config.yaml
d_model: 192
head_dim: 32
norm: "rmsnorm"
qk_norm: true
attn_scale: 0.177
lr: 0.00255
lr_head: 0.00994
steps: 4815
dataset: "wikipedia_en"
Each number is 200 + 30 x the weight over its row's rms, rounded and kept within 0 to 999. Layers, rows and columns count from 0. The size before them is the row's rms in percent of the matrix's.

# gate: layer 2 MLP gate, 768x192, rms 0.0658, rows 526-528, columns 0-191
# up: layer 2 MLP up, 768x192, rms 0.0623, rows 526-528, columns 0-191
# down: layer 2 MLP down (transposed), 768x192, rms 0.0602, rows 526-527, columns 0-191
gate526,124,166,217,232,140,220,204,216,182,199,159,227,241,240,181,176,231,245,150,239,213,182,206,171,241,169,189,144,239,162,200,163,236,235,241,188,211,182,268,214,168,185,212,207,201,201,147,289,188,248,182,182,147,192,236,191,179,172,207,224,188,183,184,137,199,199,216,247,204,188,241,248,266,226,208,221,201,194,189,193,166,206,232,239,207,169,219,218,193,156,220,233,184,176,213,227,230,156,184,217,199,198,214,232,179,206,180,200,215,178,175,220,178,157,170,219,224,234,256,195,234,169,228,207,199,243,194,203,245,160,176,223,122,229,226,164,186,192,220,225,164,218,215,210,217,170,271,172,202,182,208,184,175,253,164,134,187,166,196,197,212,194,186,145,256,187,197,190,207,249,221,219,220,190,179,201,213,200,190,179,237,240,164,220,255,185,190,163,248,159,216,200,219
up526,122,219,228,189,201,240,168,244,165,227,237,202,241,200,165,193,210,179,201,226,200,225,223,207,170,164,206,189,179,201,160,168,205,154,169,210,203,218,147,255,163,216,197,218,139,166,237,203,222,223,145,206,194,198,234,220,172,140,270,193,205,152,231,225,251,227,262,127,214,252,207,227,196,171,200,251,192,233,214,141,176,180,163,180,205,203,166,155,221,200,178,177,251,198,210,191,178,211,127,250,209,163,198,225,142,227,181,190,168,164,260,203,159,231,193,168,234,170,215,219,168,235,251,151,167,158,222,185,200,174,194,181,229,221,221,159,159,215,173,227,217,169,197,190,209,206,157,166,198,205,229,211,235,254,226,193,252,165,205,168,246,182,194,156,204,201,195,233,224,193,239,200,202,167,165,218,227,178,183,155,220,153,202,156,210,228,203,186,183,198,183,210,217
down526,118,200,197,151,168,191,209,244,220,229,167,235,209,165,143,223,227,214,202,218,190,207,232,179,245,164,179,196,200,228,190,173,231,166,128,172,189,214,174,187,155,248,179,210,230,183,234,161,240,171,166,164,243,177,223,203,203,141,249,198,181,216,216,182,223,188,227,193,205,216,202,171,169,173,185,200,165,195,161,206,190,221,189,180,203,254,174,214,192,198,204,206,176,199,144,193,195,234,147,220,190,137,215,255,141,222,192,167,197,235,229,210,216,226,217,179,262,215,248,194,174,170,230,172,205,205,234,124,224,177,160,202,307,201,202,172,219,148,222,201,171,206,192,184,174,195,199,184,198,161,238,293,217,241,215,228,241,188,245,226,200,275,217,169,219,230,210,185,146,198,205,220,229,177,219,226,230,228,167,169,184,179,218,198,239,230,229,185,182,178,195,214,230
gate527,099,200,209,224,163,182,224,235,245,226,182,218,159,154,177,216,182,191,198,221,277,196,162,176,192,198,203,187,191,221,210,187,191,164,220,221,205,183,230,134,218,224,142,204,226,183,175,266,240,247,253,207,214,175,196,276,211,185,128,243,167,184,159,246,129,239,201,231,176,245,249,199,182,193,178,238,225,164,219,265,161,220,205,187,168,210,200,187,206,204,232,190,192,202,180,164,179,201,158,197,184,167,164,191,146,188,204,202,217,214,162,258,158,220,181,220,146,161,200,211,249,155,191,192,194,244,164,229,166,141,203,206,187,229,225,193,215,177,239,261,199,153,213,231,207,225,171,199,233,190,238,186,195,209,192,215,172,260,194,207,234,241,210,186,224,225,197,211,205,241,237,195,199,167,207,179,229,150,145,196,249,238,177,221,194,176,180,200,167,194,195,152,217
up527,102,206,148,148,256,177,200,238,255,229,209,266,184,171,205,229,186,176,161,215,201,172,222,188,234,207,191,162,203,194,227,189,209,215,208,212,207,226,221,208,211,182,192,185,175,190,195,149,157,157,241,219,178,227,185,169,207,149,173,219,196,231,170,253,188,192,171,167,256,182,203,213,222,121,220,192,184,231,156,221,190,221,213,199,218,277,217,170,181,265,209,219,177,263,220,196,253,269,250,215,222,264,197,232,168,233,183,251,221,248,220,177,186,226,199,239,214,199,234,145,185,174,218,179,153,211,177,182,206,188,235,222,172,178,217,233,225,185,174,208,180,133,173,262,195,179,170,234,182,239,195,155,229,209,218,180,193,184,201,100,245,183,198,185,202,181,219,203,184,154,185,193,220,200,244,189,224,239,195,194,239,189,209,213,160,191,171,186,172,210,220,225,219
down527,101,200,224,195,194,173,226,214,210,216,206,257,169,149,155,241,158,238,147,153,239,190,213,171,157,189,195,201,148,209,301,190,198,152,176,207,180,230,214,205,194,252,167,205,227,172,202,239,251,198,212,232,194,174,223,169,190,203,165,205,212,152,155,202,205,136,215,204,184,195,176,179,227,247,267,194,189,245,213,255,219,216,202,169,203,216,185,211,237,232,193,206,227,228,135,143,165,205,214,135,150,210,199,215,219,213,197,243,223,183,190,212,178,225,216,200,177,150,175,234,224,215,211,152,195,216,191,196,223,200,190,201,234,225,222,234,220,193,251,252,183,132,196,194,219,163,233,166,187,231,222,254,230,207,200,173,203,262,254,187,213,213,196,185,163,230,186,202,214,172,190,192,174,219,164,207,237,197,221,153,222,205,278,201,171,199,198,187,246,186,224,140,220
gate528,088,264,158,220,186,209,236,186,198,192,200,227,196,206,188,173,143,190,189,183,230,194,171,220,224,215,127,156,193,218,207,179,197,194,181,217,157,180,229,167,166,211,174,237,190,179,208,231,240,232,240,168,150,230,214,217,231,200,197,141,205,234,192,221,185,188,276,234,156,199,189,173,223,179,181,185,210,145,175,196,230,175,246,220,210,264,221,246,233,182,237,183,216,196,208,153,220,191,182,187,192,286,216,207,195,218,156,161,186,194,200,197,194,225,175,207,110,181,201,156,223,187,210,205,202,176,222,183,197,190,177,217,192,212,210,223,215,183,164,210,233,214,204,154,256,216,232,195,213,157,193,180,212,157,143,206,195,128,218,190,202,130,176,173,217,229,174,207,252,179,218,165,198,134,203,174,189,167,229,208,273,180,213,202,179,108,181,218,218,227,218,217,251
up528,093,237,138,200,180,214,227,137,175,192,212,175,195,217,206,190,174,204,184,190,194,228,197,195,184,199,162,201,197,236,194,260,234,229,236,213,186,234,168,199,185,187,181,230,184,154,193,206,233,199,165,194,200,160,174,233,263,147,204,170,244,237,157,214,216,239,192,174,146,116,182,200,199,154,142,209,188,267,244,268,147,183,194,190,223,242,133,153,214,207,150,219,233,166,190,243,169,168,180,238,197,184,198,193,245,229,244,211,193,226,213,174,175,211,187,218,207,255,175,176,219,252,290,207,217,208,172,191,196,195,178,154,204,202,242,211,222,232,206,181,230,220,213,183,192,245,197,193,203,207,187,209,198,204,173,214,222,251,184,222,223,197,251,239,218,243,202,274,206,194,180,192,192,223,222,208,205,195,228,217,202,225,235,187,174,177,254,196,270,149,190,236,205